From a checkpoint of a small transformer trained on Wikipedia: width 256, RMSNorm before each block.
Each number is 500 + 25 x the weight over its row's rms, rounded and kept within 0 to 999. Layers, rows and columns count from 0. Numbers have three digits each. The size before them is the row's rms in percent of the matrix's.

# layer 6 MLP up, 704x256, rms 0.041, rows 185-221, columns 0-127
095:531507468498509516513492484502471487519461499480505450520512479496506502521451494520493486498465502536513456479487496487487491519489499496489493516528461523506479521507487455506546515482483498468519532469438472489499501532479532433492492512536460495500456487499517473510537496492524496499453481505479525481514503516470502509513504472473506501493464510498516522531501507505445450482505
112:502512460484497481478529536523486535503510476470458528523535494547482496498478529486529504486526555478503521497498519511481546506499541483503476499516499470523487464523490535494497493450485473475457486518453516453471539530529464557485510481462549523478538515480478475493478471545468499510509447550472504503504469516509504495534509463463527513470503494516510509495480468488461499487512
090:534491527447518525475498472445535507489526498494510506579508539479448496506496489565471505447520516464505518512490518493501504513527525489492470492487447499520471535462522496475505490520509534518471571549489522498543472560516491493530514496497489493445473521500531436482498533522466459498507484512529486509507500494536516496523458486518519473527500525485472492491477508489528507514489
091:498527506489503497509501446528490549501496469490501480476536491462483541488491543525500500501508481513503491505533503498513501519504466489496492532506503450490469473506497521459475498548495461487502486512538488497504469485497470516472447527504524485428524587458513512493544527509485479485477523516542495523445514480502504523509474512520516507547523494473534485532467512459546508500487
103:462478471452500509509493481487464414513506493439500482500445503476486493481478549562467471539492490497493489512527492467462526493497502493501497485496468444511504502485492529499523512500505468475524488503516517531511491481542480538480499523488483495535479524526498462508506531473514513488455553512504491498528530480488498494492523496531493519474510478497495490469518484498517518523550
112:490486518487465497530501519475523557511507504522435544488453456472504486494472495548512483501487474506527491504491466484478478476523449505465529487484506518517509506469489491497476504526492515556506460514510457488510524527469472489513537507505507501539515514515486512522502478459549520459477506456465513518476521498530497510503515466469482480452508533454457530511538479538499510533506
097:449493527464483514513485503515463487489497469460505500470494539462487515524507495547462532499492526503481491484493486470481521469507490445467508518513526491481510478497514442514485507531475500491482507469547535498480540446451514523497487511542504499514522506506495523481474504523482474490464555535498465488470469530483478469505481488479467480463527493490488508480513515467490476516511
116:470467498484477495538538511482479507463464481553502517492478456517490507473469504541481527538503494560507517479452469514475493470473497516514477520486512513448499517546496488525535522468516498527528508503513469463470492521511520505504527524513534523523480485496480512529493512518489501469475516535490534501512466507484509530536485569529534484513492506536505488488533506509519494482526
111:524542499534490528502498485500477485484455500512500508469512456516525500510506527488515501503499513544517512510509464497501508574484474459545479491550525521473464490462523536537527457509536498497487497495504522499506517551550475490512538491528507469516471518515460542501522500505494492489509505507521528498550483503518492523514494483502499468466473505468502527498482499495467493516482
100:501536550523500487480485490523513530492483473542541490478475526496480480493476444512515531497492527546513454476506520497491491523487510519493516492518475523480540488543478498481484495507512490472478535507505491464485499500456555448510509495501508500501497504513524510518494497515511483474519475530462496509460479437470445493483467524454511500483483502513524503531461503512523489534534
116:477497457504500496478443523503483512527511479498528527500484508545518542520499512500467508471520540503493480552492498556449538485478514487506529538525496479431498481486513534500514524522499511486527476412518459471490492500544495477469546502510544509484439484481491527461499458504479500502493556527478501506477501509477481530477523475440486512521502468481487481487532491532504459531477
100:516526513499490489470514514508459517501482558491439554521498509495502494519492478516478486478452467530511493477552509495530472472471505485505470512467486538519505538526501509476518487519508499480482480502523531564515504494448523510548507495468537505503541478526506515502541480519518488516560515495471487510502531504508481529518462545424509497527484480521544521470480517484516488480494
096:451516508466454516531498522483478513511517487483474485489448498447489502479497446524453490481515490478517544498498484498468475459520508474498524485487475495455465496487500459519533490559534505466496565553487470509507535464493501484497480491478520502475521516491468521500476477541500476470505512474484488557533495504485466511503492486473504482473479514477502529519519508498553496482529
102:496465485498539461464498534522464496515524485486510491552492483501472488484489458516500464472470537514478499516459476475471505438475477507461537502527511503454505527491504483518520520504499515500522511498520557503507508535491526502474499474471496490475483503497490516543492452490496510468485511496520507500450488484506493417512491471503518483544536454475526482571493557481488472522485
097:503518481472513529495493492472491523506500488507532512536511485515474522517516486499476498473525530456519480506481472483523506486525532513461499488521524497472478502490488476495509464502540440451494495456515515564487495514478515473487482501487466502473509518465449456484489448473501499497514487463486534499520485504541515514531578507460448536477474523505498487497451536474464490443506
102:460499524533500507495468448517534518512544538529470532535576508510513496491475520525507516495513538488478480506476514519531477486530494479500515517462492455517500459550494532517494501491487452480512515505461562490481466495521505441502514487498507545520516476514482508487491535519505527464496511498529533496484490493524475507520502521517472515537509471487522488530501459476487483501503
093:517496475476502474519455494520488452562469507511516524472473503480513513518488506514484534518452468526457529479526473501483467497522486516499488501505511506561525538475489546507457477541498510482493513500511506531554479537466457491496469528517488519490482532477486525501504502512539511524486450476484485531484447476509465485489512457489519516506457494468504505499509483512494508506467
101:521507491504549506509529494514481495494516527529491499519501527482499530481473474508503457520504466496477483458478530478490510507461531485488510513517506479540536541559516502523508475484504467472507488514501479492513561477493523504531491508480535494488475504485523488503532557477476527526499524521492435502489523492456466469532537510494501439497508481511481545513533504565486499505504
082:496473493519479484519518510480458474500521505523509481500535487475480499437475468494491484475507489532495459516460550506523489562531470515461524526465499533495512491470498503486450476484504510501555532521511514501524466509489469453537468473493496550511433494431492488500527495510513501481521478540469544506496497493484538477485510523520493520532475502567495504497458489509453456520504
108:505521505530565513517491515505497487466540457478520506479488496523509492495565515474489474531501504521516547531484474512487509469477485459499533521526529543490468535506516509453503495450489529492449502461504484509480462521497509512443501508493495501548493526510509514479524473497503523511495488496525470497446552480468514482477510482542479489444482528506496497484477491491516530472481
091:527514487515472455465483491529520497476547495478497512520497567544446512522502505444533507503496460507528478487509524490495483505545506513507511523473489501517501498517459485503519527500455477515490498507483487477514470527541464508517527456464484534477503533458501482506506536468471536450491469455527517507472496508501511471548462563457545517465511473445442501460468528531506510503529
103:498502496472545505464527512466469490527512502539462468483526515479491538523507508509528494492503495500504510505541549545505508497497472495485496429457491491521496447472541517526503520488485451517542511465518544524502497508500511528535522528497476535522481516496512506507483520499523423532470467458499523481470468535495529519504485505513486526479483489510483509482485484495532545516468
095:468464505475497507547499473537508522551481500522495503524509522553525523508503518544494506517478538451501494463503541521489515468491495469532490512496575522484467513557526519475525535490512518471542472516489501512514482458502520487542513510505490496501509493499509493520478496516476461565528522501549478482492506512495467504504516482477491509461508507479511491488517481498520428522493
140:487493489493514514502475466493537521489517508516510499526504512531521479487478469537484463481516502436451460508507464497507553515494472487508501494479515534529541535513539509530530500469528521512550507512516477512468547490502512480456520521514497504481496506524502467496484480493512507503539449452516483514500491469492528530491485489516493493505556511560504510541522501486486518488494
090:569501523518473488536519495493493537456492470477533477467479477496469520490515550473507462502543480515505501506505511511506491463511511514529451523528495507485527504522487499489492524485511467543487453478518489486482498480563529444532496463500504478460523532480509500521503507499560489497476487536525538508506446458492498466546487513497480510501479488522521500516544560454513496521514
096:508508457482482474510500484533482501502465454474523479525485510466458467505468500484486512523504513506473508482472473482517528496504469520494502518516486529521507504459479483520517515477524471427510472482433476500472538518450482503449504508497535497490522466528511561487441510487502484507514536491473481503532510510469484537490497502512510515471476543536466493448502512483528496481475
071:425518486462470500551516525485489483512482491521470477530486530497474503498522467535474499541477494503541540503507482449498455496513495495508453456481506548490456502508531490475496522483524515507470467472524520485520487502512510519480497508509529484503546504500498522518506486483483549527495568488538522494494505520495480453507475467517502499503481479466496489500538470489501503496522
111:483443507528548474470510493485537473516552542497523539533486540481461512489498501502501486499514522458498510539475509481466520535474495497525512507543513467514492467493494493517536519431480480496508502501474495479515544553515524499468548513503475514489445493511483491483473511472477544499490510437479531539503478460505527499466486536508509445479450510505493490484505487521484493548498
111:474517505471525530529485515478521452491489519470460505499497532482471502493495521458498461462490513506527496478522495538515501482504472487528541500551476488490520529456510557526479502496505496507504491480504514506515484477513517512489485473530476526506464469451470501475456481468508486516495462519531487529522575535506488495490499535537543528481509536500475458514486451534529507497507
119:487519488529488500533483496492491507477499495465449541458526428504487481503497510524454485487481504491547530521512473482495488462488546566465495511528545501481512488456474484503475513490488506544521454476517504479469544523491516513489492530478498479460499471465503504475509517499500500535534474467496519535477489523501485497506524460508524487510482475533524510496488544486522533505470
122:537481534501504502516488513462473527536533527459501525467544529500472480488510509544474488516546512497501469459513501502547527484496483461517546504476509475512494436512530505474498505476513496503531495487519495522496470464488524477505522513518507518536483469519504512517525477530491491508482487478498509512504490545471520511510526534520534496514464453474512519516498503507504499532518
096:500495508528476475483461505517488491481510487483472488495499512502527465497512486503543533492511485564477519475525498491486488527471502488524448455503494476484525510487489552482451484523470495538498502499447504508476516503482561521523475482511508515493420495470497549507539512478534530504475548513506535472467541533496481459497529490496504500517510465480482483494494466499474452513483
103:474523509506505495528490509500472499478460508535470484502470482471468500465537486505467472483516466531529497522477530455442552493496506518481488489532531526498514425501492483519500462535529500551504478539444525476495517539505482495516494503483526434495524503484523504512528502513504484495554472501527475520520538468518493524564485511501467475483511475532458508503484501474483508465504
106:535489531541512537513485506505507452544510474501504503536470520517500484510497500514529491505470477484487514484523470478514526490496463480518510490505499533458495479535480536492531491533518509508514486483521523493501531540521524495470476529507463468502456568474472509507564525494456492559531516504484514530435513490474514486546508486519545500500496466518508533512470466471521517526478
099:516535482484454543553509480498545459492541458534516514487519495480535515486495520493506528502503536507489484471488552508484467522516478473535478490558500513486475481497540495504494502475534506495465477483513474476506512477485485539531523515507534481474516509529464480463553460504510494454460490550494494491509494549437462527480473496479513498482524512507545494467545480481521491503541
098:484465495510503480491489514504471478439499503478498526483483494501514553506505508490490490474497496499495498499438484520530512533458472505471458504495530479520508491437508486526535484550454497536504515491470554470484520493521506531481538439495504459544462516501469516491512481486482500529457497528522536532505510521500519482491538508560484501473513541501494508530534503533478465508494
088:480503469540518491567488497503516497486521543524487473513456488485474517465490533473488501520505506495485497482477542500561513527505501465542496502473536503500501526514468486487520500548483482490529480512496522517456514497479493495511517520485473453509485483534487528490500493473460492528500499473486467522515467522515524530494473484529519503514487512487521467424497501527512493504517
# layer 6 MLP down (transposed), 704x256, rms 0.0421, rows 185-220, columns 0-127
095:500471524485499473479505488459510493493504496509513494517518528490500536504502458525512494484546539445476598509514443484515499523487534514488508463490524512490514461454468508467492512499533499505495485532497495480510508516483491529469507560464495494541534498504447483513480477512518500530470529494532548495552497527496511478513512531493498516565508524539543508480493490476497480507499
112:495491453516481465476486550497527533500508484463504492521533480536496518493488535483506516478519539483512465492533503523511515516502533459507487491510479506497506470504502559478510515472507499466468505493484471479511543533462451573507479506471505516475553519504538444502500493529490468498493469543493475470515459485514505511513492486436511509511510495503521522519476483475459481457534
096:557476483468483535518425540471538529503513517515501506483492508465485462500495498515532522525464508500531509516511506470489514512512471520499536457541481515459502509535520523519524497472479535500470484501523522513499515522525469507490501475529513489469484498460492460514517525442485495492501488500486521469480525547511506487528482511538526504532483488489462503454485527516521521530501
092:482466471506523509528473519521545504524541490527469495500514551514524451512501533511494457542556498507512485504477496486463518505496514532524517534494471514512538488493502513478502493481542503508526525504496511504493480485478483499514516478505558519491538520483477544500515505583498490512511482551452518521523531512523526504473534484444495493537518511501493508496422505468497506501497
098:493499505497506509443532527483522521561510464492502495486504519480477465492518508504493475531513466490518463557473498469503480490502520473483510517471490450477461527557515473518507512499489507480510475527524531507508482499500527484505493439475506487491482512504476469503452530525432494491509525491509526508540478555516533518505471462500522471504516502519496495510508545496481470466565
104:504502484502484551487501510499525533517499499522465521493523551538521465482505536528496470496482519554544530467471476480491445486450454511514479504477486579486494510456479473492447499520501495501524474530494539547479500536501486531511520513522516475509481503489501524488495506517502507476496507521488447519472473465535498453475492490485485499453517490503494518485538487534507441532496
122:493524530468502546533497487521463496508504495503521492452514485469514520547485483530472517486509569502508505467502477448501515469497461454474502513521527457470492507482487448520500525528467521428486532490524558529453525472484527511498470502497500516535498477502489511506483506509473493483485551535483488551484473489461493499499486486492482464475514500505481511502492511487480476505518
116:525491495482472492477511528477465546473468513528511527519485491526494487497475499516514519510511502488512505502455494503508468520483480561504440505482522468500487506486478486541497539504513520507485506485519505542513503504480496504472478494508495482492470487480468540467494479526493477482450502533470520516531539466487471491493458575518521458458493483542517458530490491534493515495518
109:521519492465511516483490466463480463496482503540531501477529486494513539516509499513485511473508539510538542509511489504475448520514471497495445555527485535504483527513487502512515478481542497545519486478481537464520474541527514504522539459485531509515453472513496522506565506497483535496478499457502518549482494488508524496558525512499507498494490486478477519490529501474474539492488
110:497513516522518474497447509496510514485507488533513501482515485521498509509451450478523536498466555482539475528483505497470519486472509512488497471535456511468502513484484506474479502522510456481489536512491516443503504460448528481521517447474512482507496501520538501483450488494518476486517477527462488529498506479503523459455501520482511503508500547511516489482505527540542522531506
101:454461423511505492485534468494515487525471502492475453491481505500502490510494504492460491500469541540522515531471518506461509528498516541532489473500487452499518498487453503513495472488491489509533507454485495526493471469524493475516503487516487470524459509508499479469466508469464521511498495507468498477514525502494488474497481505499531453506530542515540455480521522467550513525516
098:495495505497498484505480474441526491511461503491525499538508524498488534490468479464533521517510509482508508503488471509478550479575490458489503573497504474471520518480487490515477495508505500513525501507503486499469472559487530511464485442492500487479432486490498488510542546480466507500456488484488498480509486483474532504511504457509528512516492467492493512527520508530511477562488
101:489527495458477527553536515491456533508540473493462480493469480454480483495485472519459504478501482492498488483488504485471489488497491434478501468534527510411496486501503477482487496535505521485534521498512477515525519494495553485436486492482482493483517488481441518504458480511509468502520507485522484539514448497496499501532511463485526456482476499440512510525496499481507504523513
101:468476494487472511508479504496473506544498534523479495442466496489454483492522512479481512486452484457511491495470524509527474471492471469483511493503482483507506512520465505481516519528521541527459515519516555503490503494511469491498491536450507478494513525500479486542509465510509512532528517471543522461493510484518506521514518532520497491496475481505503503500528524502530507484545
111:501490518471517512506520500507477526494523499515503507518524513485511552485529437501490490490506512503494524484488500496563491476520506491488501509516523537476461467461506483501494480483522457510525494514543532525490508523495491484487481559473456531488508500508476461483498494459492511511509521460486520477536469454549507505569539524484478530521518540518489482511472518475448534481536
100:505498510469528511490500477522506497542491500519463530459516495504468501490478540467500496491477477482468511455480537516508549471481485467486496464466466494516509458542516509473509472514545525482505481500455472458538520508470473491519494504516511499485531519511492503514480471518506491527487513478507526453529544443545464552497484447497478504484492509533484483489486496490521460500522
092:508534463486493486454497473529513500490519480444520502518465489475487527454523461517437472472505516493504520488545504528563459505505460493548538505501494480491501543487470497482501506460491441481486482514494479516459445490543520509449496484504514481529471486464503532512487516496449447514479503484486525483521482474481517523505526492475475499524529500501504488508525519509512523519556
099:503477489515506495505462481542520525543481491526544504501520518481495549493455465504484484500510497496480521453485460519557509535509508514509474545505527474462477458462529465501528460498549463492531499516501505537479496492505499497494533494529499471537498511463540445487485474492529475491518471497483515471535536517491535496491506472534498531528508570457460465471499460517502468475536
119:489499498556472493493489519467425491512513517511507482488487491471463521435484478469493492487525496527481509552498541517491533524530478473495495490508523534509467488486477489509458522469485530538543515554536492477494496506474487451539496489527531496506498518449528502489534509483486482498546484527487505506497499487507530464457517528525500497535504483483506485504453462511517472465499
104:520499474526468504495476590473500552532488519513520453481511451550508525537493505510526501519478476508522509501473498519502461451479462505444500531484536525498474494496489509473481470526493512512487492549486481489510493503506497510501504509443483458542481508505550456511481519469489481503515458493505513521483530506465516507504485511524474468519517476471520482482519516482482484476528
092:486479557474515489528519472487478529529464471513502491500494471513516514514515507523445503519482510516513474491522493498471509521464429464507534496532502481467452468473529535543515480533492526490459504517495546471508524485471557486485471463524477455533479516501492516459489529519524481511535493503498522451512493505482519545488512460489526457539523516535530507438526513520504529491472
097:504516493471482532518510496517507514457532527510488494481497460525500455489473509520514473486486478519525483511522513542544483521549507467485498472492520496514504491524536510513523529453526522470540442513508530519517482516487535509543545440448502488457485481486517521524485470538533492489533505498521537510492561492487504478464453482531473487504486483465496475538533523505502498488547
103:501513479497519550435506471486532507517503489518507528518494514494529497482498499512488516508486450513538545422497495468458506443522484533509489480511520524528513485492477501506504455516525519534527447478522488485510462490495473486524509504508493512500508527498512496520499475518493537509530486509498527505512533477490495503514542499463485496487492496468468491523509511545483500529520
127:523496510507514509513498509506521486484535492549537500501464484560517475517476480509451463443512441455473480521494501484531507513511465493514513485513555517509486533527491494547487511491548537494513525525530480544490553491522494512472545533488473520448506493497499487501469503514519499522495442476480470499464501442471484505498487519505493503448482499544494505498533531476494509486528
084:474501487520513511490421524482501500507470484521509504499482478481498535527480479514511474511462498493508545476509433507530511492546469481475497491491531433515487493503475491462501437518533454480508485557472512544514474483470512507514527508454501514510529455490528504496480480461467468497529520472541466551479514515577520520470514461512497478524517506475459506485505456497498494495503
099:490511482508492541510534462500431491488499490501531523512474509461508487541498479465511471514473518474508446508475506456508538482536491518471464484478488498542471495538427499488493474531520514485524497484490523490486517547506480565553464474523472474491542522469552532472530505489493529477484457469503507512521493522506540509460464492493505512483495547481511495500508506473504481526494
095:553472500520496509486487500514513505513483535507524494478506467500510506485490494469512475443550536519459465494509500506478557530448488475470549492521539478512550516476497512527513448556478513483482492501501470510483519490477489478512515476511496529468444478494471491465498512473520472515435476510491489455512516542520527511498525543457483486520512531507513485495523518490488470521483
102:477472520521519491485517482504527475483513521510515486512492522466462488473467497479488504482488515501518547484479464495544574535507473506479482471525518464452462503481512461539521500470463458529521516479458534512523512542498536484480506509503475508521502513468461485511552511516492513458522499474491501516483470535491522498517483511497542503468516482512508488489481520541471541548460
108:482493488496505513539527526542490495495484481481518482456522532475463501511511516510488498477520508511515467519496509530475498527428501490496492528488479479465500506458502492520496488488550481476504513532506525510565471496507482519543542468482475498512526454485502504492518528508528482490525476486492449510505518530510473496524527511455497520512486499493516495497510457518533532485502
118:514514507517514498499494472493478485486514487472491531490540465493488456515503512486455507482513504513512501536461456464514494455525523539436499541549517534505531492458496504498465493495461514530537477505509512488466505554496483492489475511513488521499482507477447477537504495507495496498506496516475522497537509529494494532538522471507527489525496449481545512566512538488474516494491
108:545501465449475482514472503480480483545508526476505486473537531500501500487515480523513487501482485466477456468537469491500500464528495461481518499505480469514527507523502507501458507464517468467512427512488494558513530464505487496514518480489494490520457497525503464510509540525503490518465492468464547519487458504488495494485501512494512499530466483549526461491519474454489455502479
088:513516527494507553492530504418552500505511506497518511499485492493504501478499490559466482516452528504484485500471540489514527483548497510489506509493513501502485485543475511554461519501492506476500522477524482492471527503509508458498519482483498429498522524535490488460504496485516481523535495447557501498505481527477466470488490485474471490502476512443501501534471496532542509511500
099:472472526503423498508488503499530532470541482494488531499508470485523512518479487528499513499458507525481447488525508500473533539497499458500536528492500515523499480501519483518503508511473505550491518473472531457487523507476480476546536523474553462561514461537519481534462491494493544464528535514489483505495531503520511514506465483492506474436457502457532503464493499510486500471478
096:543516499522504486506480529549540447497501498498517490533511524486497505490500478469502474523476477482497538484489454506462478474494500483494451553499485514522432518535468506508491487491546484479541501527522542513467480546484517477468507509521485451522450533508479457535519474497470482515500558464510502511470503512511521490487480508529455481490483505484473517509526510487478522504521
102:504526501456469500541504443514508472491487466475482482495515521534503512512494473549545507483514496509574489464472513520512511518502532513497478498491491549561499479505483480488503525493479482528494495484505506509514512486514488566516501487496529564512429485473506533466480490479508480506520489556465502544504484517469481503491501483492505479515516456528461480525525486515489472482492
101:470528559486525517445507549505504508473481559526546512523482500509509499481497436541492505523522513497487500521518447485468471461537536478482470484500500498499477526488524476484473485492533520498528493475523506486498501527546487500509488517534492507502507507496487484471512514484570538504469499566474477524471487516469491517502505561479516561470514514510503476500503484511495527510479
# layer 6 MLP gate, 704x256, rms 0.0433, rows 186-221, columns 0-127
109:448522517475527510484539514485484543471480483470527463537499512522444493527503549512485505523501472461518482483518512436461530509476503502496490522505474485517513479501515497534548496498495490507510520532536522522494491482522484494516481538518513529495528539520490497509488469526533526518503514512511483533481497487520451474502543518497487500517545513509523508501477529517470521513491
096:407514506521481464497517512514463507492549496492444518504503450527506554501518514501469476466527475492466496526516501543553465503484479457480474522442546460533508524487438519458453513533548511470510476505459477471474489484489518463516513520500469500507499475511503529475472498548521475527539499502503491531487492491490504514468499522448502507476505466528476474493492490554473462461499
089:502471517488501533507506513485546489487487468479579505465491515496468436467523523487446477466503489492488444504501497490541534497480503481504507540514489531528489445503480502489462470460528505497488507496511516510490451486452523520531539503487565497525511489513522534472509492528537491479473511515479551484489531481546510519506560498509513459471497497498519558518514516499529484474484
100:537483467445451505546494462473486505509502499535517473508477525523456454462488505536478518516489541475495473531496521499508480517541501517537535469474519544498487491429492495515472520545524475513518500471511518554524472487482486518507484513477431524466522501516503480472446498501513515513505520518497506481470487534498505490531487489468538491501482523488509494503499559537481442502498
112:449484544505456497478511545483504500525497496529502510528547506502501475488490537489503482508471515519516514467517505498538451500488457458505510502537498498483482501513493472530515455519480504535497491495513522467488500505480472520534497491510528529492513459496498508441451510539476480459506497467532481457524541478493486518507516478447520485488549519503445468473510496511490481472517
133:508495524477518548527489481505455488505519490512505524447509474470509521533468483533475525484492552501497491481525481466517504500501471450469512518515518466478513511479507482531492518523484519444475523480500569508456542481483534512500472485463512529525519498490509490490514503517470505489496533540473483543492460475467480517509491491484485474474539505518483511502491488466484483498502
103:452458502464503504497468507538501510473472505506476483494475508523502448476479508535478474525507523452533520484445500494520490465503465482517510544501488458506491473489515434505531472484517481515516457527486505485501466481485492530523495517509523536476479509476489507444502503539509472513435492511483491495476498543427460489515466486506471518463474515499502490466504492504510483492527
108:471481509531510513473508482453516486485498522505511472514476501489525518428468531520481485551533497487520532488482488496503504528476494467507504497456495466527476483511493484568539451496531517439521450531488494473522471524511481510492518507512489504470482520506540529481489459555523511523460474503479496466488497539462465459498479492514486486449470495520507480514480505537510462512524
099:479514516499474519500460544517491544520474483507514466492473520510497487494494477524485447485480513548529522495511526498480505472477527498475465519518482502486553492515476529499483531498508528487494518467490459473518546486487517505523532475501491485523491509496471544480480505508523483500518459523484508488502480524487466507465524509458512476525500490505487477526482530542516529552476
117:493478453499463471501528485465501504511490505489543472528519495487511480490476495497504499478508496503538560544474530500492478489515522526497469519522501502478498522489501534500523457491517493514491497511475481479458494495481512512494527452527485533458487512468478544507470503478503505498485519482495495532538499514507455507499460452414410510483486480539474457483490503480482503494543
097:500448509508527515495522447484512493512510502544473505498483525498521488479487517544515477446505585485476511501465576470523476525504503464497499493550485488501481534466446473477505528485554466483528539559497485457526496482502508487482488506439505485493514514552514514469490433522470477512543471522446491531520530518475482469497502511498529544498503503463535455500483478486480516495552
092:496545482486475496518556501483499487521507482538484502504479465468536501473520479505473504472493496492513445499525506485510491510525493486453482496538545507412471503519504511512495493506484498482541467498520480509542531471471530491494478497474471503486500502463449498477506480496519487515484496477462497516497467485530492467518559484536525495537469474437524519509477499443464523530478
105:508468487523498451551506513512520542511483488466491475468497478496518509514510497510476471533469538511520523484479539506499509487525493496503549467480455510508496525465493507513488486500503496512460441458503505515518483506490522462455513469547524424521456490478496533523539540508452495505507502467508481486529506492468508510550536519482516509512467538520535504448482504510510486447487
092:481511475540475508505480520495450507472475413515543477501459513531496443516540514517494535448500510509489489516502497520519527494459513512472506478536480508496506488498485537524552492473498480474493481476512495510481522486500510501501528496507513496524520485478514504459503523542483491512499482472471487499474522542482471509487501468498505504479519499527522497494511516512527467482528
101:494514453493500475515459514472471491483498493496506483521479524544474492521500556497472486443462493514540485537480486494492495507486495551510508479542486486469490505464532482490516494516517521498492498455535511468456467487493559496472496512484507504527479527455459500497486520505490459499501531488506534512477468486511485477514491490525526474465535509512513539510483472507457507465484
092:475518460500492503559489477490527508516515520504531488496513531486496472534466513468462501520511520500471533488490483478503476543491465489485441505526505455481533493530496520538490471520527488452500458534498511500530515507508456493513476506492530479504513507512464471477493565522535557500528488529472492523504469473475495484482518478477496479472458497468518516466494531474498475564486
103:447506493466582508488547493468417470511548530482497517492509505462498509490559482503467469539456532445491515483466496467499469482507517537493490489460544530487482546511533473485493492498531471484488499521492471539512548488497488506531504506468513494463476477473505518469493514511477516530499475540471506515450505475512435535519500535518495477495502506525519446531476486523506457518496
142:512508507443526514495510462530581496495479488490485524518517507518546489571512509524513502521459500465525491452513453489506482466463516522511494503491465481495538528513511519466541503530521462465458500450466497523511504492504523545478510494470469502497484497551475493504467498503510520499471530488511499482495482505489483538536478495470487513469517524493506520498533521496503538523478
096:475521468481542472515478485504478482476496498490493493462499496481522498535547518473498482488469502539517539507465477499492503486504493461474500533543509498490525535475533521482500506481489492491479509456519477489483484497493480512469512473501488468513471535489485541486509480453544503471535502447479477522471529517489487535524522514462462492489469525490496481496483518477489516466505
092:493492481510507488503477501505464505470479533486477517479511471505499535487484536504497516520537475465470494497487497494498504476512546521480505486488488477497523497515522486473424511514571513529523492468512501507508485457500501482484513562490495495477538473498532503495487479509458479511502506521482432524515457482494499498478495508514468580530501526524523485561507478487479510465494
095:505509478483485485530491553495529517524498492497499527468480494495484562475495483507500517510531521494509493501492522511498504494475520521511453493522468511500526498517488482539453479474462529491540523491584485498519488495511483476505556513494494521494496508489583554485471529472514534500488487490466525494537530524478509483497514494449500468476544504486451478534503493526519504496513
112:490489447510517522490497494500545498542478481502505530552487475488538515460492440530538475532470456493553536482520475477483529463531496547516513468494462550502526488481487481481548478475525524541507474471518464467504480501500474472505507509503537496483506514525489478476497480544508519512533479510561532524488540496487516510524515466484506505479473513478493499507503514500474487527499
136:478481523497519520507473455497516510500532510520521530497505504495503507516502445538492464481539492450467441513506467495488536536503469502496498503461516538517516494513521531533533496480533497490543523496516518467469527501491528501468504500502503472468499510517492452494485480494524520486549425442502496530522497472517526512502488500531505503491565491532508514548547487530467493483522
081:495490519533495493517545455492422487485465482491505524505510468525524544468511501468513510500489500529508555448513492460556483472480469481437477508543483478521495506522474497472504487490488477492493517481472519534502509455523475518534507493479478461484501524487505496500498506520491528522506500529539497507472495521480538513521543493511468546480540448528467457484535536521515496509480
101:500490444523544487507527484462473492511534470494499542505457481554497475489507460502510535503492512471510483520468485464488504521528510481464460440526461481499494551492521498498492502534503540512519521484530489479553444487464516537511498498517522528537496512466524492507541556485511529531494449487517523527478499519483509498486527514440501484514493467507511485509509526540497513513515
110:558470472492470495477497492520505494485501548513550492492508479500517507495479491477499482441527514495472470494494467506517538519472504465472562505525527499529551523477477521541501460547475503482510489511475488503488512499498487463496499476498465517457431487513461496467509520459523489507454478532506501464512525544521546522489540539466478506519531507520523492482527523506489463505487
103:506502452419521545499538526544519508522489498499513467553529490511468525488530498544502488514497528503498514495519511526491512482454521523505481505473498507474489491492480506526490479584501512479505467525477552459503486508465481483449463500534550475524513488522496516477461496508516476531480520480514492492526509495483502534466496469525505483490538486566521489506504463502495529545510
102:473523491503512478503494491513529501502519493543497484496482509489505494489540495490515525539486499474519478493545491483512558526472509476526510479486482560535505515518523523475537482463447494563512510546527497460481516515490485443516520494470526518443521501505515519508510484507502476487526518530535427512540456516515466495514475469467499486489488470498486517507493524475484504495477
107:507473538474489490538483494490529510507482493459491491515521466479493491494541532449488511540534538463521519464502519516479515496505483510502512474459519487500501501529513504469547488511470541552500491538428477497461490475510498478489480536491506468471489479476521492508522512471525542534528518490497507493502493487528461499492524502497498488510434515465528469529465520508462474518463
119:541493524477467521506487551499505515541503479479518515477513522539445485473511484543472489521511484517504495468554470505470513491454514470535503459510537498523492500515504512526461496494494511500497472522520435514475481489490481457449518517497503500501478507521483498532507499516495517511444498518458509497527511558465538480484541524525523505490497466456494568528473481508515489492480
087:505530504491541513507518451484465502517475491479507523508484515520523496501541482488484503457484486526492448466515525500522494575520556469536506482452513512475480510501528526513493445472513524533514499486509580506494497508506479514548514542466508503509482502513475519523479528482479492487482548575520511528511525471491465516470508583454490519509497494519535481484513476477453527502523
092:499532498472537524512501492498530483474506502506515489474481557531486483532484527470500496492526522470497500492507548492537506457523493467527522504475484516532460536507527499556468488450454471483512521501541490486528486490479480512460523494499480588466505571472466533488512510492485490509483495502522497480497512507478552515452474510531500490523514496516439529529517484506538519504490
100:532466518520522510476522465525486506472515478515505481542503495519504485492510481523510535527490500487516487492532492492512495523510479486536494504487461523451475473505495490489547472511482512493492543533512529471478522547500516500531465520484487512495448523497481469502486509511508459535516486435498500486478522514495455493533515481511501495487483469473509514464532451502489485575486
097:465488508512477497526541518509497495529502517483513488506494492496524510493473499506472515541495482477513468536503536486469464482534501478454489481486539496488465479461499530524475466506530494464506464450517512509503490536506523540527564527542502467511557457518504493488475498536473485503484542521496475538486541474427475481482494533514466467503491491512482480499502499518526505500529
098:469475461483512488471514466538529489484470524497512457551529532502508445458467531501490512527437503482468500499504540506478501455505477463525517536493494501474527505536522470452492459513500498522511507494484487480518529518500518559518507494427481479508493488459489505469484471525494476506543487512518489496534505536464509475497502454518497463481460486515527546516517506473493471472542
088:525497531492471509486562520462470561504520511508512506504536498477509490537503504485527503477528472475520494504525464506503472501494432542484472525503475500507499519497473509533522522514454476469489431497499451509516492499523517497512468502488524533532533511500496503520481464507469488505544485579504513518467533477498486503523544501460477470482477482494542537490483498478518479490470